Part of a small language model's weights: MLP 1024 GeGLU, RMSNorm before each block.
Each number is 200 + 20 x the weight over its row's rms, rounded and kept within 0 to 999. Layers, rows and columns count from 0. The size before them is the row's rms in percent of the matrix's.

# layer 11 attention query, 384x384, rms 0.0473, rows 221-293, columns 96-191
098,191,217,168,157,189,218,201,213,201,175,188,186,189,221,220,203,226,202,202,191,210,225,185,206,178,235,165,205,232,203,235,194,171,205,208,196,211,202,179,214,198,192,142,192,192,216,200,195,179,201,227,212,184,197,202,213,199,187,183,193,226,202,204,200,222,218,215,183,217,211,206,194,191,185,195,213,212,203,215,210,193,221,199,174,217,194,203,188,208,185,211,176,228,173,202,193
099,188,169,205,187,186,207,221,229,235,215,203,234,214,217,204,196,161,260,221,160,211,176,195,203,199,178,210,201,188,214,182,187,217,154,199,222,216,208,213,187,209,189,226,201,194,209,213,204,170,230,200,213,184,217,190,162,209,238,214,255,173,209,227,192,231,190,229,208,189,190,187,217,197,190,184,197,200,174,167,162,192,203,213,241,224,219,203,236,225,205,203,200,227,242,199,205
096,196,192,234,206,195,180,228,207,190,202,184,213,166,203,231,177,184,174,210,189,228,183,180,199,161,155,196,192,172,212,199,181,198,161,190,189,182,211,192,185,175,194,200,177,219,184,162,202,203,211,191,198,177,176,210,204,171,183,223,220,182,209,207,157,190,215,197,217,200,165,162,185,215,246,192,194,180,219,191,201,210,197,179,213,235,169,211,218,162,196,206,194,228,197,226,211
096,229,225,203,187,192,203,190,177,190,209,194,204,194,161,224,175,175,180,211,213,212,198,241,190,159,190,191,181,199,205,186,212,184,179,184,204,194,220,187,200,209,201,162,220,218,204,168,180,194,204,204,155,199,188,179,226,213,203,190,196,210,210,172,166,208,208,190,207,214,191,153,201,215,194,224,194,202,210,214,181,189,173,214,188,209,173,219,216,198,214,177,185,207,223,188,195
094,209,202,197,238,207,187,194,199,175,215,160,176,174,163,218,230,186,186,183,141,220,166,186,196,210,205,191,210,177,207,177,195,206,200,169,216,171,201,214,173,188,196,245,216,187,216,190,222,204,193,187,223,187,172,192,156,200,207,213,205,207,191,188,192,191,208,185,191,220,164,154,195,194,222,213,218,203,201,198,207,223,202,209,200,181,196,196,194,207,179,243,192,232,165,230,186
092,196,189,214,190,204,190,184,213,211,202,180,204,214,214,189,154,181,234,215,182,211,186,193,187,163,217,189,240,205,174,221,176,209,227,199,226,224,200,235,219,192,142,179,222,163,215,233,155,193,210,202,216,242,185,182,212,228,193,183,213,191,188,197,204,220,227,230,176,209,230,194,208,171,177,208,198,234,185,201,192,217,205,152,208,236,213,195,194,194,176,220,182,203,214,195,216
094,210,210,223,178,202,219,167,203,192,196,186,233,177,176,191,194,217,169,216,190,195,222,189,195,231,223,174,221,203,206,232,196,162,180,207,177,214,200,187,207,186,212,199,224,219,221,223,210,231,171,201,211,222,219,222,230,204,190,199,160,163,183,184,207,214,180,226,202,183,221,183,194,210,167,159,210,209,194,212,192,190,218,163,197,172,205,201,191,215,239,207,209,180,198,173,183
097,195,187,210,183,192,185,161,199,228,221,182,202,171,192,175,235,221,193,195,209,203,199,190,216,195,209,202,213,183,156,193,216,226,201,206,214,222,189,168,178,179,192,203,196,187,195,203,227,218,186,202,213,235,206,228,207,176,178,187,211,185,235,189,242,176,232,187,168,197,204,199,201,179,179,225,204,199,187,211,204,153,215,189,211,159,224,218,212,216,189,195,184,184,186,236,224
100,192,175,198,204,192,207,237,191,224,212,208,164,203,257,198,176,199,182,227,229,208,195,180,213,167,193,207,211,189,213,206,184,183,159,196,201,167,183,189,241,170,204,162,165,186,214,185,196,191,191,171,211,197,209,194,202,216,195,177,226,199,218,237,224,200,206,189,176,204,157,216,185,169,194,218,192,194,195,198,162,211,216,193,217,181,214,211,185,228,162,227,189,230,194,190,233
092,175,212,175,217,195,218,222,185,203,162,180,200,198,218,185,197,236,156,202,217,192,194,196,212,198,234,191,230,191,216,226,197,197,209,194,156,212,190,159,193,178,208,196,232,172,223,201,213,216,162,160,246,235,173,217,189,219,205,196,185,192,169,233,217,177,189,180,178,195,205,225,160,226,166,228,211,211,200,228,185,199,241,165,144,179,222,182,173,184,192,232,209,194,240,223,203
095,190,193,206,190,198,211,210,186,213,224,186,225,208,178,187,207,184,187,157,197,196,221,186,222,247,209,215,192,222,229,232,217,209,210,222,199,158,185,219,222,203,206,178,183,236,224,219,203,205,213,183,180,183,228,211,214,196,225,195,191,220,204,208,190,196,198,212,189,209,206,220,216,172,197,193,203,212,205,231,202,208,219,221,229,204,169,180,186,193,201,190,198,217,210,186,208
099,210,188,231,196,188,209,188,210,192,183,161,201,198,182,183,188,228,132,223,143,239,189,168,230,243,179,228,232,190,189,229,177,214,209,196,219,198,138,194,211,192,178,173,183,206,183,223,202,208,169,184,185,177,171,197,193,176,187,222,206,188,215,174,200,158,200,197,192,192,174,167,186,212,185,201,203,218,209,206,188,173,236,194,193,238,195,193,209,186,154,248,216,190,165,218,239
102,222,219,221,218,169,205,174,211,199,179,157,190,193,189,219,216,170,245,225,196,205,182,199,181,196,185,198,203,200,193,226,189,201,168,184,190,201,168,185,189,216,204,211,193,199,172,196,215,203,180,204,202,194,234,225,211,203,173,198,208,206,182,195,202,200,194,199,194,205,191,177,210,192,137,185,199,189,190,202,192,166,193,192,181,174,235,219,232,204,203,217,204,192,206,213,224
093,210,226,201,220,186,198,177,166,206,195,210,205,212,172,165,194,197,186,215,223,205,177,224,166,152,171,192,190,183,220,188,201,183,164,190,174,177,226,176,191,198,251,195,180,222,196,186,176,190,231,209,145,168,199,220,210,186,193,203,218,193,225,177,211,190,191,186,205,213,210,182,188,212,224,201,167,189,216,203,185,184,200,187,190,140,225,224,212,225,182,145,227,172,183,170,189
098,197,215,217,152,201,194,192,187,201,158,183,216,193,175,211,170,216,194,179,224,209,201,222,188,231,192,198,193,197,189,206,222,198,226,221,151,172,194,178,199,162,212,178,218,188,238,182,187,185,168,169,207,219,203,187,196,239,231,227,176,167,196,239,198,202,183,173,179,187,177,205,181,225,174,195,230,204,211,189,159,213,168,221,214,211,170,218,220,185,238,222,204,201,237,164,210
096,192,232,159,184,187,218,215,214,184,174,194,198,181,188,183,232,208,199,185,170,190,209,193,173,202,236,180,207,214,206,213,209,231,210,172,182,205,211,216,193,190,230,193,219,166,226,179,182,211,173,181,235,209,204,193,171,210,195,192,148,213,232,221,170,221,201,188,186,201,209,215,176,192,167,225,214,177,206,198,216,203,183,183,148,172,194,227,159,203,237,232,181,209,226,194,207
099,172,200,177,187,208,164,203,219,217,176,182,220,193,181,213,229,222,203,183,181,236,202,191,202,206,216,195,218,215,180,207,210,203,207,189,237,223,223,186,221,176,181,186,238,189,192,211,210,194,166,197,201,213,212,190,177,189,183,188,221,190,191,194,216,223,205,227,219,205,234,204,210,194,154,200,206,189,212,157,199,227,222,153,204,167,199,202,194,237,194,175,185,200,191,181,183
099,179,178,182,200,208,183,242,185,211,166,183,200,189,189,193,205,213,179,220,212,231,177,189,205,199,196,209,201,187,253,205,198,157,185,171,175,187,198,224,246,155,206,170,208,223,254,180,177,182,204,189,201,211,200,160,195,194,201,195,234,217,213,231,184,231,212,190,197,199,180,212,207,237,208,180,190,217,236,157,207,232,165,191,187,253,178,244,190,182,225,229,168,203,220,189,181
095,205,183,233,205,214,208,175,174,179,193,191,186,181,168,172,172,180,158,221,190,230,176,201,200,212,183,196,212,214,228,226,176,191,191,188,185,177,177,182,209,170,226,155,198,236,198,209,211,212,210,171,185,184,214,180,238,196,198,221,217,232,157,174,186,205,190,202,222,186,176,170,232,243,198,228,182,189,222,241,207,220,199,198,213,214,211,221,210,180,236,206,215,177,210,206,200
105,193,222,216,211,205,174,222,198,214,161,201,217,186,186,177,192,211,218,231,224,227,189,204,195,204,180,213,239,172,237,210,232,210,184,199,157,218,202,224,206,170,206,207,178,194,185,216,190,179,190,228,226,207,207,180,203,179,199,215,184,193,189,223,181,217,209,178,204,214,183,183,188,191,183,199,171,199,216,177,173,210,182,212,197,214,170,224,188,161,185,210,195,207,260,209,216
093,180,209,181,197,186,202,190,199,164,186,203,188,179,190,207,193,223,187,232,198,222,205,198,173,185,182,197,186,195,181,204,201,193,230,201,204,201,162,191,195,218,190,220,219,199,204,191,184,209,205,213,234,199,204,229,204,183,186,201,175,196,202,176,226,200,233,183,182,222,212,200,222,192,213,218,198,213,193,231,199,191,208,173,195,208,193,170,203,220,240,192,235,220,194,194,198
092,207,217,203,186,197,202,210,180,190,189,198,198,201,215,241,188,201,225,190,201,213,208,199,180,216,199,207,215,212,219,193,187,197,205,199,149,213,201,197,235,179,191,202,209,206,220,182,218,218,181,173,203,200,223,177,193,219,182,195,226,178,199,240,161,216,193,207,211,176,210,218,211,203,149,181,190,222,198,172,147,223,193,178,187,222,190,232,215,192,226,199,211,218,258,207,208
096,196,205,194,173,214,207,194,208,183,159,199,208,197,210,208,207,211,177,188,200,227,208,163,226,218,192,199,232,208,166,228,200,195,201,208,230,202,168,208,199,177,181,186,208,194,229,195,176,235,161,180,207,214,199,196,216,203,215,219,188,192,197,170,186,218,191,201,178,223,209,199,245,171,197,200,197,171,216,241,216,203,234,197,215,188,168,184,200,209,198,242,225,200,194,185,204
094,197,231,210,213,199,193,199,201,195,229,189,231,196,190,221,194,174,256,215,154,205,198,221,195,214,199,190,239,175,168,198,189,202,204,203,202,186,188,187,219,187,196,217,213,188,205,202,202,185,185,195,235,195,227,190,208,199,179,245,236,179,185,220,182,200,228,222,191,206,205,223,240,189,201,210,180,233,201,204,189,172,235,160,229,202,230,204,225,216,220,217,199,202,230,180,176
093,222,192,213,172,214,217,216,206,228,219,196,228,208,201,198,173,153,210,167,192,207,203,209,215,207,168,206,208,208,212,203,175,214,170,208,167,184,218,192,176,209,197,186,184,203,186,205,207,184,203,170,167,192,205,196,191,197,210,197,206,180,215,190,214,184,209,190,163,193,197,182,192,219,218,194,182,202,189,188,164,178,218,183,241,212,194,188,228,176,193,211,238,187,226,206,189
094,215,243,196,179,197,241,164,186,174,175,222,189,166,181,183,220,188,163,173,232,209,223,208,166,211,231,177,218,222,216,221,258,210,214,178,153,225,220,218,213,167,206,191,199,183,202,184,189,175,176,213,228,187,210,208,209,227,233,177,192,178,215,238,188,198,181,204,212,197,206,227,215,187,190,185,202,214,210,185,194,189,209,207,172,162,241,219,194,210,231,171,193,201,211,184,180
101,213,194,207,216,220,205,212,180,203,183,206,201,228,188,175,207,240,182,188,219,198,211,182,219,201,201,228,176,217,214,190,203,179,206,216,195,180,197,200,166,185,251,188,202,222,220,184,186,206,190,190,155,178,168,210,216,191,210,163,164,222,205,195,196,190,182,155,225,205,194,203,154,228,243,204,207,171,183,218,202,195,184,237,193,204,182,216,177,192,193,221,208,190,188,207,204
097,185,209,201,196,235,211,160,213,211,184,204,196,193,227,165,204,209,173,212,204,174,193,184,209,271,223,193,223,244,179,231,189,215,194,203,204,204,152,169,202,192,187,184,209,151,208,241,195,196,150,203,240,203,202,203,160,206,162,182,195,176,190,186,236,207,198,196,171,189,213,179,210,166,196,190,207,204,189,222,213,162,238,221,217,195,217,204,183,211,193,269,200,181,176,191,231
097,219,184,191,205,194,186,181,163,212,223,198,197,201,194,189,186,212,196,192,217,199,178,194,182,178,199,213,200,174,203,182,238,186,212,196,185,226,261,221,205,199,218,225,195,179,187,193,150,197,229,218,164,212,209,201,196,220,234,184,182,225,209,223,205,199,193,187,224,206,240,248,167,193,195,175,199,230,212,166,198,226,187,236,187,184,185,222,193,198,186,161,205,234,214,194,181
098,192,205,216,225,189,211,188,196,167,231,237,198,215,174,229,185,206,203,234,198,203,188,218,204,176,211,184,196,210,212,151,203,161,178,193,227,188,218,195,210,210,182,204,193,190,213,182,182,186,201,183,196,210,202,211,208,172,187,210,187,213,208,196,200,216,214,169,186,222,171,186,223,214,183,187,182,218,201,194,176,229,197,227,222,203,207,187,201,194,214,217,180,202,200,194,168
098,200,207,210,205,214,206,190,205,183,224,194,234,211,221,232,235,180,199,187,181,194,203,222,229,199,222,201,163,233,168,209,184,232,242,208,226,199,177,200,176,201,179,211,216,210,180,196,227,214,186,176,201,234,182,252,210,180,164,204,186,198,209,167,208,188,208,192,198,174,228,223,217,211,186,189,225,196,195,183,187,178,204,222,198,187,196,216,201,227,210,197,183,178,176,233,203
103,200,194,183,226,215,226,170,195,196,217,213,204,204,163,205,211,190,217,228,199,197,198,185,193,196,217,198,219,214,193,176,181,170,183,198,198,193,222,189,194,196,207,217,161,207,191,241,179,196,223,232,187,187,197,183,173,193,175,164,238,213,237,192,205,197,176,202,205,207,160,196,255,180,243,193,175,195,177,213,238,198,203,225,206,174,175,202,185,241,178,217,233,192,183,236,185
101,187,159,217,230,192,206,191,201,216,208,222,204,234,214,219,173,189,197,227,190,191,172,233,178,166,202,221,207,201,193,164,184,206,181,184,225,219,179,185,178,253,187,207,227,221,169,183,223,197,216,211,187,219,179,242,213,182,210,197,184,205,240,182,229,167,211,176,201,196,209,187,186,203,166,199,189,215,196,181,200,169,165,207,202,219,208,178,224,215,180,177,224,183,193,193,235
100,194,194,202,199,170,206,202,216,242,210,225,163,196,204,186,201,212,170,219,239,193,218,206,163,205,190,210,207,207,168,188,209,185,198,226,186,217,212,187,186,211,184,220,201,195,198,209,194,196,226,224,191,192,210,203,223,204,225,213,195,184,230,231,244,224,188,202,198,200,215,224,178,207,200,181,190,192,187,184,214,214,195,227,200,180,244,188,190,210,229,144,206,203,225,220,183
091,206,224,216,212,196,203,174,189,206,169,179,240,197,201,157,218,213,184,194,227,194,200,188,176,199,217,209,225,205,188,182,206,174,173,208,171,205,235,178,152,181,216,206,172,191,189,207,180,180,176,180,163,166,186,206,208,223,203,194,205,190,201,170,212,187,185,188,224,216,191,198,212,196,245,190,179,168,203,212,188,156,216,200,199,153,193,219,195,206,186,214,198,205,197,196,226
141,209,207,166,201,213,181,178,187,190,209,209,185,205,220,194,178,195,189,191,224,226,205,189,195,184,206,206,191,193,201,228,196,203,173,201,198,184,210,222,187,237,207,217,216,223,213,215,214,207,213,194,183,217,147,143,208,196,179,209,185,179,207,174,182,186,190,175,206,204,187,194,185,187,221,218,176,216,206,208,250,199,173,198,215,210,203,222,158,162,200,201,196,199,197,173,187
122,189,238,160,207,187,182,189,210,229,213,186,214,216,215,197,192,197,237,203,209,204,206,193,222,190,175,200,207,185,177,222,168,208,188,217,217,179,238,231,199,223,216,218,198,181,198,204,214,218,176,201,212,195,204,229,205,168,199,213,211,197,188,169,193,171,194,171,211,171,191,211,178,187,207,206,202,236,184,186,223,187,184,177,226,232,200,218,173,186,210,225,188,183,181,198,232
097,168,238,192,225,184,211,219,219,224,175,177,228,199,192,203,178,188,231,222,184,189,218,206,209,173,180,203,216,191,204,218,172,182,217,223,217,201,214,208,194,205,205,196,192,181,196,180,214,190,171,176,226,212,220,224,201,178,190,220,196,207,200,194,197,206,190,222,178,218,189,199,219,180,194,183,190,237,205,214,201,199,188,168,211,220,185,205,221,206,211,223,214,189,215,204,233
102,190,186,211,191,209,229,166,202,157,210,200,175,208,211,204,211,203,167,185,163,175,164,218,180,195,199,197,176,176,222,190,252,188,180,183,208,225,175,168,201,191,191,206,216,207,191,214,203,186,228,210,189,190,175,169,188,228,179,194,192,198,203,226,212,238,224,203,238,194,209,188,200,236,227,198,210,187,215,220,230,206,197,216,188,156,213,178,199,234,183,174,184,194,193,213,163
095,240,158,209,202,215,215,187,167,166,216,178,207,207,202,162,219,196,197,201,223,190,204,184,159,191,224,185,179,161,219,196,191,200,191,222,196,181,187,199,188,194,210,193,225,195,213,219,213,214,211,195,187,182,175,217,186,208,184,203,229,172,194,159,184,195,223,179,235,195,176,202,154,195,186,244,194,179,200,207,238,223,181,197,200,203,219,174,147,198,217,193,202,178,167,191,151
091,211,206,182,178,181,218,190,177,186,227,184,182,213,218,180,187,182,199,192,209,195,202,179,196,198,212,181,170,179,197,192,191,217,197,197,220,206,203,228,189,201,200,194,226,207,182,234,206,213,217,186,168,183,189,200,177,211,208,220,205,191,207,179,176,196,225,175,226,201,175,224,178,214,219,223,187,205,211,192,222,178,189,204,190,207,186,181,155,209,211,201,185,191,152,193,154
092,198,200,197,194,201,213,177,196,189,216,196,172,191,188,200,214,195,188,223,217,213,188,193,203,191,193,199,181,172,204,218,211,213,191,181,217,203,219,204,191,191,192,194,194,209,197,221,203,185,201,200,158,192,192,218,181,200,222,197,225,178,198,195,177,200,241,175,234,217,174,191,187,192,221,205,199,181,241,181,239,161,186,215,202,192,209,175,146,174,183,193,221,204,173,184,149
105,208,207,197,191,230,211,208,167,181,235,199,189,194,230,189,213,220,202,192,221,206,201,186,205,191,209,209,179,171,170,209,171,204,191,194,194,186,216,234,194,200,198,178,215,217,207,218,220,217,211,184,171,204,176,245,179,213,187,192,203,197,188,171,195,158,184,154,225,164,199,212,198,198,203,239,205,220,198,191,218,217,193,208,216,228,213,198,164,177,211,200,199,163,145,179,197
109,217,211,187,198,193,185,202,223,212,197,211,218,185,181,213,189,171,206,223,156,180,206,207,197,212,196,198,224,213,216,213,211,201,213,216,196,230,180,197,216,195,169,196,192,198,181,172,170,177,196,216,217,185,224,151,201,198,189,188,199,236,199,248,230,220,204,226,191,218,204,214,216,188,194,185,225,169,194,199,183,208,195,229,197,165,191,201,245,241,215,209,205,209,220,225,194
102,204,172,172,181,223,207,198,207,184,210,199,192,207,208,172,202,221,200,198,228,199,202,150,165,207,224,212,200,183,174,192,202,224,155,203,220,199,210,201,203,204,221,205,208,192,224,219,234,225,174,186,185,213,177,242,211,195,200,177,200,172,206,167,196,180,177,180,231,203,190,179,182,196,213,238,193,231,188,179,231,218,190,232,197,238,192,193,163,159,202,177,187,197,152,192,190
082,226,197,215,245,214,180,186,192,199,219,188,207,204,181,196,222,190,240,184,212,198,189,212,213,194,207,215,192,199,223,218,196,183,180,241,188,201,193,166,246,199,203,174,198,209,201,191,211,169,213,180,190,205,202,167,206,211,197,196,196,194,196,200,205,183,203,201,180,193,190,206,235,205,209,172,191,157,160,217,189,210,200,209,235,180,205,227,238,194,172,199,225,184,185,188,214
103,171,203,235,186,192,196,199,213,210,165,221,207,187,205,219,189,200,191,208,181,183,171,213,196,228,195,201,223,213,242,155,214,201,205,188,216,226,203,211,207,196,187,191,189,183,177,175,179,171,183,197,197,212,229,169,216,200,211,153,197,245,202,199,213,186,211,251,170,197,200,205,215,204,160,196,213,208,208,205,192,186,221,216,219,150,156,198,233,226,202,217,193,212,243,204,213
106,192,209,225,195,173,176,224,213,207,177,193,202,205,202,217,199,204,231,209,175,177,185,205,180,196,182,177,204,202,229,218,203,182,190,221,221,209,210,204,207,227,195,191,190,212,182,174,185,193,190,214,219,174,223,149,228,202,187,193,176,203,178,214,200,218,180,220,192,223,224,240,217,218,190,161,210,179,196,186,194,190,214,192,224,196,201,225,224,200,211,204,185,207,224,195,218
101,209,256,173,196,194,225,185,211,207,201,195,193,208,199,215,206,208,228,205,184,185,169,204,191,194,181,199,197,213,178,155,218,190,197,207,217,196,182,192,245,194,211,181,157,195,206,190,181,221,214,180,194,196,200,200,191,181,168,219,193,199,184,199,172,202,194,187,192,215,149,205,195,183,179,200,210,181,187,228,183,209,186,207,181,178,213,190,153,197,203,216,209,200,202,190,211
085,208,196,214,190,181,190,206,189,179,200,235,198,211,224,228,195,197,225,208,208,216,161,208,211,181,222,231,204,212,191,224,169,179,219,205,203,171,214,207,202,224,208,193,181,225,176,187,205,181,221,176,215,195,212,192,195,205,202,247,201,201,207,222,185,204,239,206,174,215,188,221,188,208,210,191,204,186,179,198,188,203,225,222,172,219,205,213,249,226,200,191,177,199,204,219,193
110,200,208,150,188,222,185,228,214,187,216,203,204,195,208,199,215,145,159,191,185,151,204,195,226,198,206,173,204,197,187,197,185,182,184,197,199,187,233,234,198,216,174,181,204,201,192,216,196,239,205,218,169,213,184,175,245,222,188,176,224,211,195,233,184,231,200,204,211,189,225,236,190,222,197,188,191,184,206,191,217,219,191,208,199,193,219,176,192,226,174,185,210,231,217,201,181
126,167,233,222,181,189,192,213,220,210,179,212,220,203,226,226,204,195,168,186,195,194,186,233,216,220,204,156,244,204,204,205,218,197,217,206,207,221,200,190,212,219,189,195,224,198,199,188,192,201,189,198,233,199,197,175,239,186,203,199,170,177,209,201,221,233,198,247,195,183,195,216,185,192,191,200,207,213,209,196,188,182,214,204,190,197,188,186,197,208,178,204,203,215,231,207,187
100,221,227,218,188,198,223,212,185,197,166,168,216,179,191,198,210,225,204,196,206,227,183,199,220,243,196,202,193,218,231,210,224,211,217,207,169,199,203,215,179,193,227,206,191,175,185,199,220,180,188,201,219,166,193,204,168,182,179,186,175,185,235,190,191,215,215,207,156,198,171,181,167,161,193,245,183,171,230,191,211,162,212,220,182,180,202,171,164,216,181,196,212,212,210,202,223
101,195,173,177,189,227,194,224,213,203,243,227,204,206,210,190,198,181,155,177,225,146,181,186,201,188,212,228,204,209,204,171,191,184,175,204,205,213,201,219,235,215,205,209,247,189,201,215,172,231,206,195,181,232,200,200,228,198,209,173,202,177,217,184,202,216,227,196,206,214,214,218,190,224,212,214,171,229,165,185,194,207,201,194,201,233,194,215,189,236,232,204,195,182,197,188,181
093,200,149,194,175,172,204,214,205,207,202,191,177,226,246,216,194,192,203,198,253,168,190,185,201,190,219,189,174,242,162,221,206,215,205,210,232,184,207,212,206,234,192,214,240,196,206,185,202,207,223,215,164,209,161,233,238,197,202,210,181,139,231,180,186,216,170,202,222,207,210,210,195,209,219,209,196,184,199,200,188,204,171,239,210,201,174,195,208,215,194,197,186,200,208,239,187
095,192,199,194,212,203,208,195,191,196,226,210,197,180,203,187,217,189,187,210,184,190,186,215,210,204,175,172,189,213,177,215,219,239,227,164,199,226,229,159,192,187,205,194,209,229,233,207,200,195,230,209,200,199,227,205,189,186,229,182,201,181,203,203,202,204,236,194,173,195,190,206,240,230,193,217,171,204,187,208,225,231,176,188,204,183,204,191,202,188,222,250,231,198,189,194,163
095,204,197,202,212,178,223,191,212,221,242,203,202,227,223,217,196,165,192,173,201,180,192,189,181,175,225,208,200,190,190,200,196,229,217,168,213,174,239,205,237,216,176,215,189,174,195,207,197,211,210,194,221,175,192,210,198,222,218,229,187,178,182,182,174,185,203,186,212,172,237,187,195,174,246,221,194,194,165,221,195,208,198,202,225,221,187,196,216,206,227,196,191,204,202,219,166
098,204,220,190,206,205,191,218,196,192,209,196,203,172,233,224,213,210,219,198,154,213,184,222,216,221,213,169,212,190,195,208,209,193,227,206,174,239,178,231,160,231,251,196,180,194,182,191,175,188,208,232,220,192,216,173,172,183,203,213,193,193,192,181,176,204,183,195,200,164,224,208,226,208,190,217,207,201,230,204,196,204,202,220,179,157,196,193,235,201,189,171,230,232,245,154,187
095,191,204,251,208,205,216,224,184,204,215,183,206,196,189,176,201,205,183,226,187,207,210,184,212,179,244,200,192,205,212,201,178,199,212,217,177,194,216,217,174,160,223,209,203,197,200,224,232,193,183,222,196,168,208,219,189,237,153,192,208,196,192,193,215,193,213,190,190,202,202,179,209,160,224,181,212,191,212,198,214,159,185,174,210,204,191,185,187,160,164,175,217,218,206,189,198
100,191,210,222,189,211,224,211,180,204,221,206,206,168,217,214,219,207,170,173,194,192,202,186,182,185,227,217,218,201,175,211,196,234,217,172,170,202,190,225,191,211,208,220,206,191,236,176,218,184,166,205,221,200,208,259,203,216,210,198,179,211,188,195,194,200,249,187,192,193,206,193,204,190,222,214,219,189,183,230,218,171,208,241,174,191,184,203,200,216,192,172,194,208,213,190,220
099,206,183,189,224,189,220,211,213,197,194,213,195,185,194,201,183,180,168,193,177,171,171,175,207,215,170,208,194,204,175,231,192,178,191,218,218,214,183,224,212,203,155,202,225,197,228,228,184,177,239,200,186,218,213,190,193,175,209,170,144,221,212,229,214,179,167,170,211,248,209,196,201,219,206,209,197,191,205,171,231,205,187,156,185,171,229,241,191,214,215,205,200,172,179,185,185
098,176,189,200,173,184,204,195,212,200,208,196,210,202,205,208,206,179,201,189,169,190,216,201,199,246,204,234,164,187,199,193,225,185,222,219,230,198,214,206,231,198,203,198,185,200,211,169,168,180,203,244,168,176,198,165,194,202,204,220,190,177,219,209,242,206,220,212,189,194,211,199,179,202,243,222,220,173,209,215,203,168,212,208,176,202,224,187,198,188,184,187,202,203,232,184,223
096,209,194,189,180,202,198,194,208,207,211,211,158,163,213,167,188,173,202,151,194,251,208,229,168,209,176,183,175,180,201,220,228,233,196,183,219,189,193,213,183,173,217,207,172,247,207,197,199,200,191,217,231,186,213,210,207,179,239,186,229,191,209,180,166,207,200,191,179,184,204,188,222,186,182,182,212,197,186,250,191,243,180,188,189,203,198,217,221,200,226,182,177,221,220,197,159
098,206,174,192,173,183,195,209,196,234,223,224,213,189,213,187,206,211,204,172,237,198,207,178,182,200,210,193,199,212,224,176,210,202,200,179,239,224,178,223,217,187,162,212,226,212,205,200,210,159,212,193,187,191,224,228,173,222,230,232,174,191,185,191,182,196,220,218,176,195,215,187,193,170,234,249,213,207,215,168,195,181,192,164,205,202,187,193,208,164,235,189,190,179,204,205,195
089,212,183,194,216,208,184,193,206,174,197,195,207,202,165,186,189,224,224,211,172,180,193,233,192,188,177,197,221,197,193,234,229,172,228,225,196,211,182,206,176,175,255,202,195,197,211,227,168,185,195,221,244,221,200,191,203,194,218,198,236,205,185,214,196,210,191,216,197,225,206,194,198,183,219,161,209,184,205,199,194,222,207,183,192,196,219,190,181,177,205,213,192,178,223,121,198
101,203,168,224,186,230,200,207,219,198,199,208,222,209,196,225,221,174,182,202,222,181,202,181,207,226,221,220,183,221,162,207,224,202,234,217,184,211,242,184,194,204,157,222,219,170,192,188,193,223,237,173,201,209,195,205,197,220,222,181,169,191,186,203,203,213,236,205,201,206,187,226,170,203,199,196,220,191,199,201,182,196,193,222,208,224,175,225,225,194,203,219,181,216,178,227,163
102,223,167,207,224,163,227,192,210,187,229,219,198,213,233,217,208,195,239,159,213,209,184,209,174,175,185,227,184,223,196,206,241,171,216,186,194,191,203,176,233,226,183,212,221,168,197,181,231,196,197,190,188,161,195,187,205,218,215,190,182,164,183,190,201,187,230,198,218,169,222,197,243,211,281,226,187,198,197,188,221,200,190,188,215,236,176,225,233,202,221,192,166,199,173,234,179
128,195,214,170,201,197,192,212,206,228,213,192,235,205,228,218,188,210,206,195,196,185,211,200,251,167,185,200,200,190,187,209,191,193,225,209,196,198,242,195,194,216,224,197,199,181,233,225,205,234,180,183,210,203,212,257,203,161,221,216,205,209,189,181,180,204,176,183,210,181,216,206,194,188,185,212,202,240,187,204,189,187,169,208,223,243,201,199,175,173,185,219,200,211,179,195,243
120,162,214,188,202,182,197,213,222,225,205,222,230,161,194,210,192,189,220,193,186,213,209,230,212,195,175,204,231,201,201,188,183,220,211,205,186,218,203,169,205,168,201,189,176,182,192,191,189,194,193,171,204,205,250,265,214,183,212,211,185,216,211,216,216,216,179,242,181,216,210,197,227,217,180,177,207,199,202,202,150,211,215,185,189,179,192,187,249,215,190,225,220,183,186,232,235
132,193,196,209,190,213,199,208,231,171,187,223,212,197,189,209,199,198,184,203,172,193,176,210,188,222,204,190,192,215,208,175,228,186,212,181,211,216,165,162,225,170,186,196,215,195,192,183,188,179,216,181,206,189,203,170,186,218,191,185,181,222,204,229,206,223,211,229,198,212,199,203,238,238,176,194,214,156,217,218,182,208,229,187,180,163,197,168,237,240,197,194,219,213,230,227,186
114,216,196,213,192,203,196,203,174,196,203,186,207,215,213,197,220,220,184,202,245,228,216,190,192,196,211,194,177,186,184,236,195,196,180,197,202,164,221,234,188,199,223,192,219,211,206,209,210,221,182,198,188,199,178,208,197,198,209,192,210,175,202,183,212,161,206,156,236,179,201,190,169,191,232,221,173,214,210,196,209,192,213,223,217,239,196,205,134,181,219,206,201,195,161,177,206
109,215,216,201,213,194,196,205,180,210,214,196,207,197,184,175,194,202,226,211,224,226,209,194,225,194,209,203,195,198,191,207,159,208,200,207,203,172,247,240,198,228,216,188,195,210,212,220,212,228,169,182,204,209,188,220,183,185,190,203,196,180,202,167,177,149,195,175,208,196,195,219,185,192,196,209,178,228,185,216,201,200,186,216,220,248,192,203,176,175,217,217,184,181,162,188,194
112,224,203,193,205,186,220,189,207,204,217,200,212,205,218,194,184,210,192,201,236,210,211,170,206,194,207,189,186,179,198,202,185,206,197,183,197,186,224,215,185,221,235,207,193,213,217,208,204,205,190,188,200,208,179,247,203,209,214,193,202,176,188,169,188,180,193,181,195,167,206,202,179,171,199,239,189,230,187,186,227,205,181,215,207,217,210,219,172,172,214,180,189,188,169,167,180